python train.py --vocab_size=16949 --norm="rmsnorm" --norm_eps=1e-05 --rope_base=1020.0 --rope_fraction=0.5 --parallel_block=false --init_std_up=0.0607 --init_std_down=0.0115 --lr=0.0024 --decay_shape="linear" --seq_len=1024 --steps=7373
Each number is 50 + 10 x the weight over its row's rms, rounded and kept within 0 to 99. Layers, rows and columns count from 0. The size before them is the row's rms in percent of the matrix's.

# up: layer 7 MLP up, 512x192, rms 0.0837, rows 175-185, columns 96-191
# down: layer 7 MLP down (transposed), 512x192, rms 0.0753, rows 175-185, columns 96-191
# gate: layer 7 MLP gate, 512x192, rms 0.0859, rows 176-186, columns 96-191
up175 098:52 44 31 70 57 31 60 53 64 46 54 33 71 41 47 60 54 54 49 47 36 42 46 65 51 30 63 52 52 70 46 70 37 41 46 55 47 60 52 48 53 56 56 50 53 52 86 44 66 52 64 61 60 40 45 50 41 50 49 50 48 30 35 52 35 58 64 47 59 53 51 58 52 47 56 55 56 56 46 48 47 33 57 61 56 43 45 43 60 49 38 47 49 60 46 63
down175 103:48 56 34 59 58 42 71 47 49 48 50 62 52 47 59 53 57 63 41 60 54 53 60 58 58 53 51 42 40 44 52 64 55 50 57 58 59 55 49 38 33 43 57 55 39 50 44 54 62 39 59 68 57 54 55 68 56 80 63 59 64 47 47 37 53 50 65 62 48 43 38 45 48 54 40 50 56 52 38 42 60 43 58 63 48 52 36 44 36 56 42 53 51 27 48 47
gate176 106:60 58 36 39 47 47 50 47 39 42 64 43 44 58 49 50 39 62 29 67 41 38 38 65 51 57 48 51 39 45 22 50 53 37 63 71 42 46 48 64 49 47 53 58 55 37 64 46 52 42 48 43 54 65 48 60 60 59 64 48 45 61 53 42 73 49 52 58 68 40 57 43 54 43 60 43 60 69 46 52 58 62 56 44 48 59 49 57 46 53 72 48 74 37 30 62
up176 104:35 53 57 53 40 47 51 54 62 27 40 50 58 49 40 51 51 36 67 41 37 59 63 44 58 52 34 58 58 45 52 38 44 57 61 50 37 36 43 43 60 62 53 36 43 45 69 60 63 44 59 61 39 60 53 50 69 71 55 35 55 60 55 38 31 58 47 36 58 36 62 60 47 47 63 47 43 46 39 51 38 67 74 45 52 56 64 35 55 63 40 60 46 48 39 47
down176 098:47 61 48 59 51 52 31 48 44 38 41 55 56 44 74 25 54 46 51 54 57 53 49 61 28 59 25 60 42 45 38 61 53 52 46 52 60 48 47 55 55 26 43 47 51 44 58 46 44 39 74 65 51 49 63 53 42 64 48 44 52 45 37 33 49 56 37 41 45 61 56 50 55 44 49 48 49 41 52 36 57 29 48 50 49 49 51 56 50 61 72 56 63 56 48 52
gate177 099:71 71 43 45 43 47 41 42 40 37 47 39 30 43 66 40 55 48 54 37 47 51 70 52 57 47 50 74 48 55 44 43 51 56 42 33 47 46 52 49 59 38 47 52 49 41 53 49 40 49 63 51 55 45 50 54 58 41 64 57 38 51 61 51 56 30 48 56 52 50 55 55 47 39 59 25 61 51 45 52 58 53 69 41 41 53 45 69 58 51 60 50 51 50 44 43
up177 102:51 49 57 54 52 47 47 73 65 49 49 48 43 44 52 39 44 52 57 54 48 55 27 57 54 54 36 44 36 52 35 40 64 51 43 49 34 59 74 60 66 58 46 45 22 45 44 55 50 45 62 33 42 40 51 70 62 53 55 62 59 55 39 37 56 56 55 52 41 49 44 48 40 51 42 34 61 36 51 26 53 44 62 52 63 39 31 48 50 56 53 56 48 62 50 74
down177 103:52 66 61 53 64 45 37 55 50 46 47 73 45 26 64 42 54 57 30 69 68 62 34 55 52 51 57 72 40 54 55 52 70 41 51 37 56 62 58 41 36 62 53 46 50 45 44 63 54 39 65 49 42 49 43 58 54 43 48 51 51 55 44 56 54 58 28 54 57 45 41 54 45 56 39 49 62 65 32 49 53 66 33 38 60 55 44 40 45 57 43 51 45 43 40 36
gate178 097:70 51 56 55 48 53 47 61 60 48 46 34 52 54 46 51 39 46 48 39 60 33 54 76 39 56 33 57 63 55 57 29 51 58 53 49 50 44 73 39 51 44 44 64 56 48 46 35 37 61 58 73 35 44 41 48 35 61 42 48 42 37 54 38 42 63 69 47 68 45 55 57 59 41 47 48 41 40 61 38 46 38 56 55 55 73 45 47 49 54 50 48 52 48 65 27
up178 102:49 46 47 28 47 36 61 40 43 52 32 37 38 68 71 34 29 39 53 58 57 51 52 50 24 46 56 51 56 50 53 43 62 60 57 44 53 54 39 53 27 48 32 59 30 62 48 49 59 51 48 43 54 40 42 61 57 45 45 65 54 43 59 74 47 47 48 46 67 52 53 42 53 41 58 56 50 38 32 59 46 39 53 60 36 44 47 56 54 53 59 38 60 58 50 51
down178 096:48 54 60 45 50 43 49 39 60 42 55 41 40 38 48 45 45 66 59 43 42 40 56 69 30 52 71 62 60 65 54 48 67 40 53 54 67 60 62 48 55 53 31 46 57 42 49 51 70 48 45 55 48 44 46 38 57 45 48 51 36 56 75 53 63 54 66 48 54 44 58 44 40 49 52 63 36 67 58 56 41 47 50 45 46 60 35 63 44 33 37 55 45 60 53 33
gate179 102:57 50 54 30 41 42 66 48 50 46 34 50 49 51 37 34 58 63 42 56 50 46 45 44 41 54 46 60 70 42 32 37 46 57 53 64 50 30 44 54 39 44 43 51 46 57 46 47 51 44 38 61 25 53 53 61 63 69 49 48 31 46 59 36 52 52 45 29 56 56 41 38 60 24 46 55 40 47 30 43 38 54 58 31 48 56 35 37 54 30 47 39 32 62 54 40
up179 098:40 47 61 69 54 33 47 48 36 63 46 61 48 36 51 60 62 45 44 50 51 41 49 34 43 73 47 74 45 68 47 61 47 47 61 42 40 51 51 48 46 35 36 28 63 42 53 52 53 41 67 44 49 54 46 52 40 51 48 36 55 43 47 35 53 71 28 48 53 54 32 50 57 43 49 43 62 53 39 33 47 48 55 28 62 41 43 58 52 57 55 51 58 59 66 42
down179 105:59 50 66 52 84 34 55 55 33 36 43 42 44 69 44 46 55 54 29 47 53 50 61 50 46 56 53 54 51 50 58 48 42 59 53 55 37 55 37 38 55 31 46 59 75 35 40 43 36 46 51 62 56 51 55 50 53 54 46 41 37 46 58 45 69 39 70 50 63 69 35 55 44 39 71 59 43 52 38 50 64 55 58 37 66 60 32 53 66 64 59 53 50 49 51 48
gate180 098:43 45 42 60 32 59 60 24 52 56 41 59 42 40 50 45 44 54 51 35 55 52 46 51 39 51 42 47 47 26 44 35 48 53 39 35 56 54 52 60 48 54 45 48 54 61 60 49 40 50 54 32 59 57 52 42 37 52 41 41 36 68 62 34 59 67 47 45 47 55 59 50 71 42 45 45 59 51 32 56 36 36 50 52 41 59 43 30 36 58 40 49 45 48 53 31
up180 095:39 56 54 57 39 52 67 30 61 42 54 61 57 42 59 38 51 52 51 43 54 57 53 43 73 30 62 50 49 38 46 29 36 67 50 63 47 51 49 54 42 76 48 52 52 47 51 84 48 67 55 34 56 43 51 69 56 53 42 62 51 43 42 59 55 46 41 60 60 54 51 58 58 57 49 50 59 45 33 52 50 43 46 46 43 55 48 39 41 42 48 69 65 37 42 48
down180 098:52 59 49 54 42 53 51 44 56 42 74 37 55 49 51 57 41 47 56 38 41 49 65 56 43 41 60 57 39 47 36 52 53 61 44 38 40 52 66 37 52 58 51 58 50 44 42 44 52 57 33 41 66 60 34 64 52 60 44 38 27 46 56 62 63 45 61 51 67 55 47 77 45 62 50 47 59 58 39 33 45 45 50 56 57 48 52 19 44 40 45 52 51 53 43 45
gate181 110:64 34 66 46 45 57 44 52 66 31 54 35 53 56 38 69 33 47 53 41 56 47 68 59 56 51 40 62 42 56 40 38 50 46 51 46 50 57 59 37 59 53 55 45 50 59 52 48 64 54 61 55 37 60 53 39 45 41 50 52 45 36 46 48 50 48 53 30 58 44 46 34 44 46 49 35 31 46 51 45 72 69 43 42 52 51 55 60 39 50 50 71 34 56 43 60
up181 097:47 40 49 58 67 62 36 62 58 45 45 48 46 67 59 64 48 38 56 43 64 26 61 35 31 53 58 48 51 60 39 31 47 48 58 53 53 54 55 37 50 47 52 69 45 55 41 31 61 56 42 60 50 42 38 42 45 55 33 45 54 39 62 59 40 56 59 62 58 42 46 47 38 46 66 28 40 32 66 61 74 64 45 41 46 27 54 49 33 43 48 48 39 60 38 49
down181 093:57 48 59 63 57 50 42 46 50 53 55 42 56 52 47 52 39 56 56 44 28 35 45 37 66 51 52 47 52 41 39 32 48 42 56 42 54 40 46 37 51 56 64 56 56 47 37 58 42 48 57 41 43 60 71 66 54 41 47 55 57 54 43 43 60 49 58 50 43 49 54 38 41 54 57 50 41 47 52 47 80 39 47 58 44 39 65 47 49 43 31 60 33 37 50 34
gate182 105:53 54 46 44 31 57 69 62 53 51 49 57 59 28 57 42 47 62 47 49 57 53 57 37 41 34 50 44 46 54 60 52 55 56 58 36 65 52 62 47 36 44 69 45 47 41 45 55 84 43 45 55 48 57 52 53 51 47 46 53 57 54 54 45 45 39 56 57 49 49 50 48 37 54 39 31 34 60 43 29 51 61 50 54 46 34 38 51 59 40 49 67 64 33 43 62
up182 101:43 58 60 46 66 50 40 35 66 54 50 36 49 61 37 53 51 33 55 51 54 39 39 54 30 62 53 71 53 52 57 52 66 56 36 38 53 53 48 59 50 49 59 53 43 45 44 22 44 47 48 59 44 59 47 45 38 58 40 55 58 39 41 56 53 58 51 50 44 67 60 49 82 51 47 68 48 48 35 50 66 37 36 51 58 71 51 48 55 48 53 41 44 40 31 64
down182 099:42 54 59 58 56 34 49 46 52 41 37 39 51 42 53 61 53 53 52 51 50 47 51 41 72 65 61 48 56 53 54 45 57 37 57 45 55 55 49 52 53 41 44 63 42 58 33 46 45 58 58 30 43 54 53 76 57 51 63 34 49 37 35 40 69 56 39 54 45 43 61 63 58 48 43 40 55 34 50 65 48 49 66 35 25 59 47 47 38 48 51 51 21 51 54 45
gate183 095:66 55 51 45 39 63 43 63 38 53 40 32 40 45 70 68 54 46 48 78 55 44 54 62 42 34 53 52 54 44 47 55 53 48 49 59 63 52 55 40 40 66 47 63 33 46 42 55 52 64 56 47 52 56 56 49 43 44 53 60 49 38 43 61 51 48 31 55 23 64 50 21 53 45 51 44 41 24 58 55 46 41 54 46 47 58 48 59 47 53 50 46 57 48 30 42
up183 095:62 49 51 56 66 60 38 45 51 64 47 45 40 60 45 57 56 34 48 71 50 57 50 44 68 48 33 44 40 34 49 65 55 57 49 41 45 30 52 52 21 58 65 36 33 53 53 66 51 49 44 61 45 42 56 51 44 52 46 54 44 40 57 66 65 65 45 63 34 57 42 56 49 45 63 61 52 46 33 52 62 52 43 33 72 45 41 49 51 54 55 37 50 45 36 59
down183 108:44 48 52 68 76 45 36 55 53 45 49 38 34 43 46 63 36 58 58 72 50 65 46 68 51 67 47 50 35 52 48 62 53 54 64 42 49 50 55 50 65 70 43 38 29 55 57 56 35 51 54 45 51 65 67 58 50 48 52 57 43 53 55 45 50 36 25 53 35 69 53 55 51 44 49 58 47 50 45 57 58 64 65 47 24 51 51 48 42 53 51 45 38 51 63 29
gate184 102:53 53 35 48 41 60 46 44 67 62 40 40 60 52 40 45 41 44 53 71 42 47 46 60 52 40 25 38 36 50 59 31 59 46 52 55 46 47 46 54 60 49 47 60 63 52 38 68 66 43 38 48 52 36 36 55 58 61 31 46 54 65 43 42 48 48 47 36 69 65 44 44 47 63 40 53 50 52 40 51 50 45 55 42 41 28 49 42 34 57 62 59 46 58 62 42
up184 104:45 54 46 58 57 42 44 50 44 70 35 48 57 38 45 36 49 57 56 58 48 52 51 39 52 47 50 54 46 48 54 65 48 38 50 42 69 26 45 50 47 41 45 49 51 60 54 66 33 45 42 52 46 48 39 38 49 51 61 56 36 33 66 53 61 19 32 49 44 47 40 61 41 44 49 41 58 48 69 37 40 60 46 53 47 58 50 58 41 57 56 59 42 36 40 54
down184 103:61 60 42 59 46 46 58 49 45 59 46 43 56 55 38 53 67 61 48 69 52 56 43 41 49 40 73 37 39 51 67 40 39 60 59 49 46 48 51 51 78 51 51 29 55 36 50 60 42 59 52 37 40 49 64 51 52 66 58 68 49 28 30 44 36 46 58 42 48 41 48 66 42 66 49 44 51 54 39 52 51 64 56 34 64 61 40 51 60 49 41 51 46 56 50 67
gate185 109:45 51 45 52 32 48 45 42 53 37 42 60 40 39 31 51 58 49 44 57 48 72 41 44 49 64 54 51 44 43 64 45 29 62 42 42 66 56 41 53 46 61 69 53 43 52 50 41 44 72 41 59 48 42 45 60 53 54 57 50 41 30 61 54 48 51 34 56 33 54 49 46 50 35 58 51 47 70 41 31 50 46 47 60 44 64 56 54 47 38 32 41 59 63 49 41
up185 098:49 42 69 54 62 48 60 52 51 56 56 59 50 41 44 60 60 38 58 38 66 64 45 50 43 53 47 33 56 67 41 42 58 39 35 51 53 37 48 50 48 55 54 48 52 54 41 55 61 46 60 64 47 45 63 70 74 51 34 42 76 62 37 53 58 40 47 60 49 40 64 45 52 36 56 73 60 51 38 60 62 49 54 43 44 58 52 47 55 56 62 46 59 48 42 73
down185 106:46 58 69 30 51 59 58 64 51 50 45 68 48 56 45 61 34 46 58 55 52 38 39 39 44 61 53 34 47 46 29 57 50 47 45 35 48 57 47 45 74 45 60 52 39 51 54 73 49 52 63 62 33 57 47 50 53 64 44 42 57 54 55 41 43 58 71 51 65 57 62 52 26 52 51 46 55 39 62 34 39 41 43 54 53 44 52 52 62 38 37 41 55 35 50 46
gate186 093:49 60 56 45 40 45 62 58 39 47 69 51 55 49 56 58 39 61 43 40 39 50 75 50 66 69 46 40 51 61 40 53 48 53 39 52 51 41 57 49 69 49 50 49 57 37 43 78 70 80 47 37 43 59 28 35 47 55 51 32 53 67 62 48 32 50 49 40 48 54 30 53 51 56 26 63 40 60 41 53 50 46 51 51 44 61 46 51 53 48 49 46 46 49 48 47